{
  "n_head": 6,
  "activation": "gelu",
  "init": "normal",
  "init_std_qkv": 0.0164,
  "grad_clip": 1.0,
  "batch_tokens": 131072
}
Each number is 50 + 15 x the weight over its row's rms, rounded and kept within 0 to 99. Layers, rows and columns count from 0. The size before them is the row's rms in percent of the matrix's.

# layer 4 MLP up, 2048x512, rms 0.123, rows 1335-1385, columns 128-191
103:39 48 59 41 60 48 70 48 56 76 59 56 57 58 33 40 49 49 67 55 29 31 59 57 79 54 41 56 77 60 42 55 46 58 68 56 85 64 28 53 59 37 36 40 52 42 18 71 61 63 57 66 45 89 55 39 30 46 63 69 63 47 40 62
099:53 25 74 61 41 46 46 76 55 33 46 58 68 60 53 62 67 42 44 47 78 48 33 72 32 65 53 67 46 76 26 51 67 64 31 52 48 30 35 39 72 38 31 62 65 43 42 38 54 27 65 25 23 57 54 46 32 75 52 29 66 42 50 67
097:21 13 54 70 58 45 66 62 59 36 41 78 50 22 45 63 32 56 59 56 52 55 40 38 64 41 51 35 38 76 56 58 63 47 56 39 58 38 47 63 55 45 49 35 75 45 48 63 23 56 72 58 23 33 55 51 79 47 60 70 56 46 38 49
099:59 50 56 81 35 53 47 29 52 78 28 35 50 53 53 55 43 51 08 27 60 77 33 41 51 46 82 35 60 53 57 28 55 15 30 44 72 66 53 88 60 40 69 53 18 43 42 38 48 39 39 50 62 75 42 56 60 67 50 40 35 42 63 40
098:46 43 32 33 65 55 74 46 31 78 50 63 56 44 28 55 57 53 71 32 58 57 46 57 72 53 59 59 63 28 37 37 70 51 58 33 57 54 82 38 43 58 52 36 45 34 58 44 50 48 34 93 58 59 32 42 33 61 42 50 43 23 60 67
091:61 56 55 51 67 29 58 81 55 23 69 36 54 41 39 37 24 46 64 37 27 48 60 62 53 54 57 59 38 48 65 16 42 66 65 33 36 28 56 43 45 39 50 51 57 21 18 64 50 38 11 33 56 62 16 47 46 70 32 39 52 21 48 23
099:58 44 30 54 46 66 29 42 58 44 64 40 65 30 72 49 29 62 25 47 59 51 53 55 55 85 60 45 63 76 59 28 61 55 65 49 80 40 61 52 75 56 51 87 74 51 49 28 47 37 56 46 81 37 40 34 36 53 63 60 64 58 36 49
105:50 53 59 68 25 29 35 40 45 52 83 57 68 34 11 77 45 65 52 56 49 31 61 73 80 55 32 46 38 53 60 45 36 55 45 45 46 62 62 36 45 61 81 53 46 45 27 45 34 49 42 39 67 51 55 52 28 20 24 48 79 64 47 19
099:57 54 33 44 28 43 32 27 76 47 58 30 58 30 64 68 47 40 65 23 33 43 33 81 49 85 57 35 49 65 14 35 37 65 49 45 64 48 35 51 26 62 51 41 44 59 61 49 45 62 51 40 86 47 62 47 73 82 19 26 44 23 38 52
094:48 73 46 59 60 62 60 27 61 69 65 56 58 54 46 67 29 60 56 43 42 47 50 58 55 52 55 42 45 39 48 75 49 49 46 73 69 39 54 47 61 24 60 63 50 42 62 47 70 47 43 47 45 62 64 68 44 39 23 66 78 41 87 61
102:54 72 62 62 94 65 53 45 57 71 48 70 54 38 45 47 41 33 61 37 49 29 99 56 42 51 60 33 47 33 63 80 46 47 59 53 63 56 46 38 48 39 47 18 39 58 49 65 54 74 28 52 38 49 58 52 00 59 48 37 38 50 50 44
097:40 49 68 37 44 44 32 41 51 32 63 33 61 42 51 51 55 74 79 46 47 54 45 69 61 53 58 58 32 66 39 74 46 69 52 36 58 37 58 67 60 77 66 48 65 42 25 42 55 60 52 55 20 46 40 27 64 49 54 38 58 55 34 47
102:61 42 26 40 38 61 39 62 59 14 36 33 38 52 26 53 63 60 46 51 36 58 42 49 49 66 58 59 67 54 61 51 65 79 51 62 55 65 56 21 50 86 66 19 64 39 16 38 61 52 14 23 72 49 67 78 40 64 59 75 29 49 61 47
098:47 42 37 54 52 56 55 39 44 44 75 42 71 53 49 46 83 48 75 14 51 56 59 48 46 59 42 39 70 53 46 57 47 60 40 52 54 31 51 74 39 37 32 55 58 45 26 52 40 15 71 25 44 64 49 48 40 51 57 49 41 49 47 55
093:40 74 61 42 31 28 54 45 61 43 49 48 25 61 51 23 47 19 40 30 52 14 59 45 20 77 48 56 62 45 54 56 40 29 35 43 43 67 68 33 51 60 69 58 49 39 56 55 47 17 81 36 39 52 57 55 37 48 56 44 29 32 42 56
098:34 49 46 47 26 53 51 57 57 61 49 58 38 42 47 42 21 70 40 46 54 58 77 50 39 76 34 47 34 53 40 14 81 20 69 29 86 53 70 49 50 51 76 57 43 48 37 40 64 54 36 59 40 31 40 84 46 65 42 57 47 57 23 73
104:19 42 58 27 29 64 33 37 42 46 63 56 54 56 44 31 24 61 42 49 56 60 56 34 50 65 62 66 45 37 17 54 57 42 28 55 70 36 45 56 67 40 63 21 68 31 51 58 56 65 63 75 45 43 39 35 28 52 60 39 78 47 47 63
091:53 37 71 37 53 58 22 49 41 25 53 61 49 53 47 49 53 55 72 64 86 56 64 08 39 62 64 52 63 75 58 56 21 58 44 43 57 85 32 62 67 47 46 39 27 40 59 49 36 57 52 61 40 24 67 51 39 71 32 47 50 47 59 44
095:71 43 39 76 31 51 45 44 37 59 34 43 43 82 88 54 74 59 75 64 32 53 34 50 46 80 65 25 57 75 91 57 51 66 39 71 42 66 59 60 68 35 31 53 46 39 71 65 50 42 72 66 44 48 36 50 96 52 31 62 67 37 60 47
095:33 51 53 52 50 39 39 40 46 41 17 70 39 62 42 59 75 58 30 40 70 74 59 67 34 48 52 45 39 51 30 51 60 50 70 59 23 37 53 62 88 12 34 46 51 75 58 66 44 50 36 80 61 32 45 55 63 64 51 50 50 22 75 66
099:58 32 31 78 77 23 28 70 54 48 30 46 41 46 42 47 15 53 13 50 58 31 38 45 71 28 53 56 58 61 31 34 32 34 40 44 59 66 69 28 66 09 53 57 58 12 52 50 49 34 75 80 42 56 68 44 35 30 61 80 67 55 42 77
096:57 51 63 37 73 53 50 56 52 41 46 46 01 40 48 39 65 46 44 69 53 61 87 33 67 52 41 28 64 42 41 52 27 54 58 42 39 53 41 54 33 38 30 41 46 32 57 69 57 51 36 31 49 43 24 60 31 37 52 22 53 79 58 52
100:41 51 50 42 55 81 58 27 75 43 49 55 57 46 45 30 46 48 33 68 73 83 57 51 52 22 73 53 41 63 48 50 42 49 59 65 52 66 59 66 57 55 56 46 62 30 38 57 43 51 15 30 69 41 20 25 43 60 69 48 32 36 55 56
094:80 32 55 63 67 41 67 27 51 20 53 61 67 54 67 44 63 60 56 50 55 46 46 48 44 81 90 28 20 70 43 65 75 54 34 39 39 46 61 67 45 38 54 47 51 60 64 36 33 43 46 58 51 30 35 51 44 48 67 52 46 57 71 25
100:48 15 41 48 33 46 55 30 52 44 61 29 48 63 70 48 55 64 62 63 09 53 39 75 42 35 50 57 59 61 48 49 47 62 80 45 24 36 74 79 53 46 55 57 61 75 54 85 65 35 46 28 53 60 37 76 56 70 57 39 75 42 43 49
094:82 45 55 56 54 72 34 40 37 46 63 26 68 66 36 46 62 62 43 49 44 41 42 37 61 34 67 16 46 30 49 59 70 41 64 42 37 67 76 65 59 64 53 79 41 82 52 41 77 42 70 34 25 71 46 41 45 44 44 42 56 49 35 61
096:41 49 57 53 50 27 57 38 39 45 81 76 66 75 35 61 54 68 83 63 38 33 34 46 56 48 35 51 76 74 43 52 38 45 50 18 61 49 42 53 60 44 50 56 63 75 73 52 81 38 50 58 42 45 46 68 55 47 65 51 53 54 71 44
093:57 38 61 57 30 52 39 44 47 64 62 72 40 22 34 41 61 43 54 42 35 62 38 79 52 70 36 54 48 65 51 44 76 53 56 67 40 43 38 45 51 55 43 52 64 48 35 26 26 73 41 55 46 43 30 39 49 43 24 73 34 63 81 50
102:43 38 27 58 73 36 69 69 56 56 24 51 51 39 77 66 58 60 23 52 31 59 41 52 48 44 69 55 26 38 47 39 59 33 69 40 64 41 35 44 73 29 49 42 61 41 84 63 67 79 66 54 35 55 23 55 55 59 41 48 54 39 48 38
094:46 77 64 52 59 52 58 53 61 39 31 76 51 49 42 54 40 64 73 66 39 58 66 56 37 54 52 62 41 14 55 36 40 51 57 43 33 37 50 55 31 44 49 54 62 73 02 36 66 26 35 42 46 36 39 80 42 44 56 56 63 43 50 63
097:42 48 27 87 36 58 41 19 55 82 37 50 44 62 42 42 56 40 50 35 79 25 42 57 57 47 55 54 43 50 56 79 40 32 50 60 69 61 68 34 50 34 57 52 56 71 31 60 87 37 58 63 46 57 45 62 23 68 52 19 72 60 42 22
099:34 61 51 65 29 68 50 71 33 45 47 45 50 48 53 51 68 62 30 52 47 50 63 37 45 47 47 33 58 47 36 40 44 41 56 50 63 46 32 66 46 54 30 64 50 56 57 65 66 87 46 43 71 15 52 46 43 32 23 51 46 68 41 55
099:48 45 37 39 38 39 43 41 65 77 59 47 49 50 22 54 49 35 69 51 36 24 44 67 53 42 61 56 51 59 42 60 62 51 39 40 67 24 56 60 46 46 42 60 65 74 58 76 59 23 60 88 57 23 52 28 32 38 50 56 57 27 45 37
110:53 37 48 47 30 00 53 51 81 44 14 60 52 75 69 36 60 61 52 36 37 43 53 74 52 63 30 57 58 59 52 57 21 53 46 38 64 58 56 52 66 41 37 04 78 30 27 52 54 36 69 58 52 46 44 56 65 42 67 45 61 68 61 43
093:64 54 68 52 39 35 61 55 74 66 78 48 43 49 56 55 40 51 50 34 73 76 40 40 70 63 54 37 48 74 23 52 28 25 64 18 59 67 37 61 64 61 36 14 30 70 58 67 55 40 48 41 41 51 51 47 48 68 15 37 63 38 42 64
093:61 56 32 48 52 66 51 62 55 18 37 36 51 82 53 77 44 55 82 51 57 39 62 75 42 49 54 58 39 33 67 50 73 42 48 72 28 46 46 85 56 45 51 54 46 60 26 40 53 66 49 40 33 38 34 61 38 23 62 39 52 50 37 21
106:61 52 43 54 60 34 43 58 67 67 31 37 59 59 39 50 23 73 33 67 60 53 36 56 34 38 59 50 49 19 44 52 46 57 20 53 53 71 51 45 67 74 71 18 48 37 58 70 59 64 48 47 42 59 72 41 56 68 32 70 89 48 67 32
104:58 39 13 65 51 41 49 47 48 60 64 50 33 61 41 36 86 50 74 68 50 64 60 61 38 48 65 55 48 63 71 61 74 45 45 37 39 42 62 40 85 52 39 42 48 37 48 35 53 70 26 67 51 68 33 46 42 53 69 78 51 47 47 51
093:59 31 37 31 58 48 61 55 61 59 49 74 56 46 17 47 69 37 73 36 63 56 61 79 33 59 58 74 42 76 49 47 59 33 51 71 51 42 52 49 48 42 74 47 57 38 60 71 47 50 65 59 51 46 47 56 47 40 67 51 49 39 69 44
092:36 49 53 55 81 25 75 65 45 36 55 49 53 31 70 30 84 51 52 50 28 26 70 44 53 57 53 65 45 24 49 41 23 48 43 53 69 42 49 66 56 63 61 50 54 29 14 42 56 51 56 45 37 39 58 85 64 28 36 56 49 52 64 26
107:51 76 56 63 55 43 42 55 57 51 63 26 52 69 44 45 56 44 37 38 37 33 67 62 33 54 48 36 35 24 45 71 56 54 28 47 45 28 51 39 52 21 51 35 31 60 61 43 60 55 39 52 73 24 55 51 42 33 58 57 71 41 72 48
096:24 63 51 74 60 28 51 39 73 67 59 89 64 58 41 59 57 65 49 38 76 46 56 65 74 46 59 73 45 41 45 56 42 40 59 46 54 39 30 37 60 71 23 39 58 48 23 65 60 76 22 66 35 56 54 55 49 27 33 58 53 52 39 36
094:60 32 48 47 41 62 65 53 74 42 36 51 44 36 40 39 32 59 31 44 23 33 59 46 45 40 74 26 29 72 32 39 37 43 48 59 56 45 66 27 69 54 43 45 42 39 37 73 48 86 51 60 49 63 28 33 77 43 57 58 55 63 54 63
095:40 43 83 56 40 36 62 47 61 37 59 49 69 70 48 54 44 61 59 44 48 49 63 47 33 15 56 44 78 52 51 48 52 46 36 50 56 69 37 36 46 56 69 50 38 59 23 27 22 74 45 38 50 31 66 51 22 55 59 53 64 16 64 55
116:60 81 40 27 67 51 61 44 41 38 42 93 33 44 59 62 31 51 68 36 40 47 54 43 51 53 66 38 54 70 72 31 44 49 72 59 43 62 68 29 42 35 64 22 54 53 43 61 45 49 59 63 53 56 42 38 71 40 40 57 47 27 65 65
097:40 22 52 57 62 54 44 52 58 34 47 40 72 55 58 78 71 50 71 75 81 46 13 18 45 81 68 40 31 57 38 37 62 51 37 47 48 88 62 42 32 55 57 51 63 44 41 64 31 58 53 23 38 57 57 40 62 46 28 59 59 74 46 59
091:79 63 64 39 48 43 16 56 61 36 80 56 64 86 48 52 50 35 58 58 63 70 78 38 80 20 57 73 29 61 50 69 57 25 60 43 45 20 23 31 45 35 48 59 72 75 45 49 60 27 32 66 36 53 44 48 34 53 27 63 28 30 40 30
093:39 63 55 29 34 66 37 67 47 46 20 64 69 33 61 45 50 32 51 66 46 34 30 55 53 82 24 60 40 63 54 28 48 70 45 59 60 57 25 63 20 68 48 59 52 69 34 50 51 34 59 54 46 29 58 55 43 58 41 31 63 84 58 70
099:43 48 56 78 44 50 62 32 89 33 67 62 59 44 54 37 88 41 72 65 80 53 55 52 28 48 45 17 33 61 47 18 48 66 43 58 76 38 40 36 37 40 59 38 65 57 58 28 52 42 47 71 52 65 55 50 52 23 61 48 45 42 69 76
095:38 52 44 56 67 98 73 30 63 51 27 59 58 51 32 64 39 37 68 69 32 75 59 54 39 63 74 34 10 68 27 41 41 43 44 34 32 53 45 35 46 51 55 66 61 48 67 65 75 52 43 32 73 86 68 42 57 39 51 44 56 28 36 58
103:28 28 31 41 34 32 71 48 71 50 49 44 35 29 35 42 42 43 79 62 55 67 58 41 29 66 59 47 30 59 35 60 56 52 36 64 42 47 65 54 38 45 42 63 35 69 83 44 44 24 48 67 21 35 64 53 37 36 39 52 44 78 77 39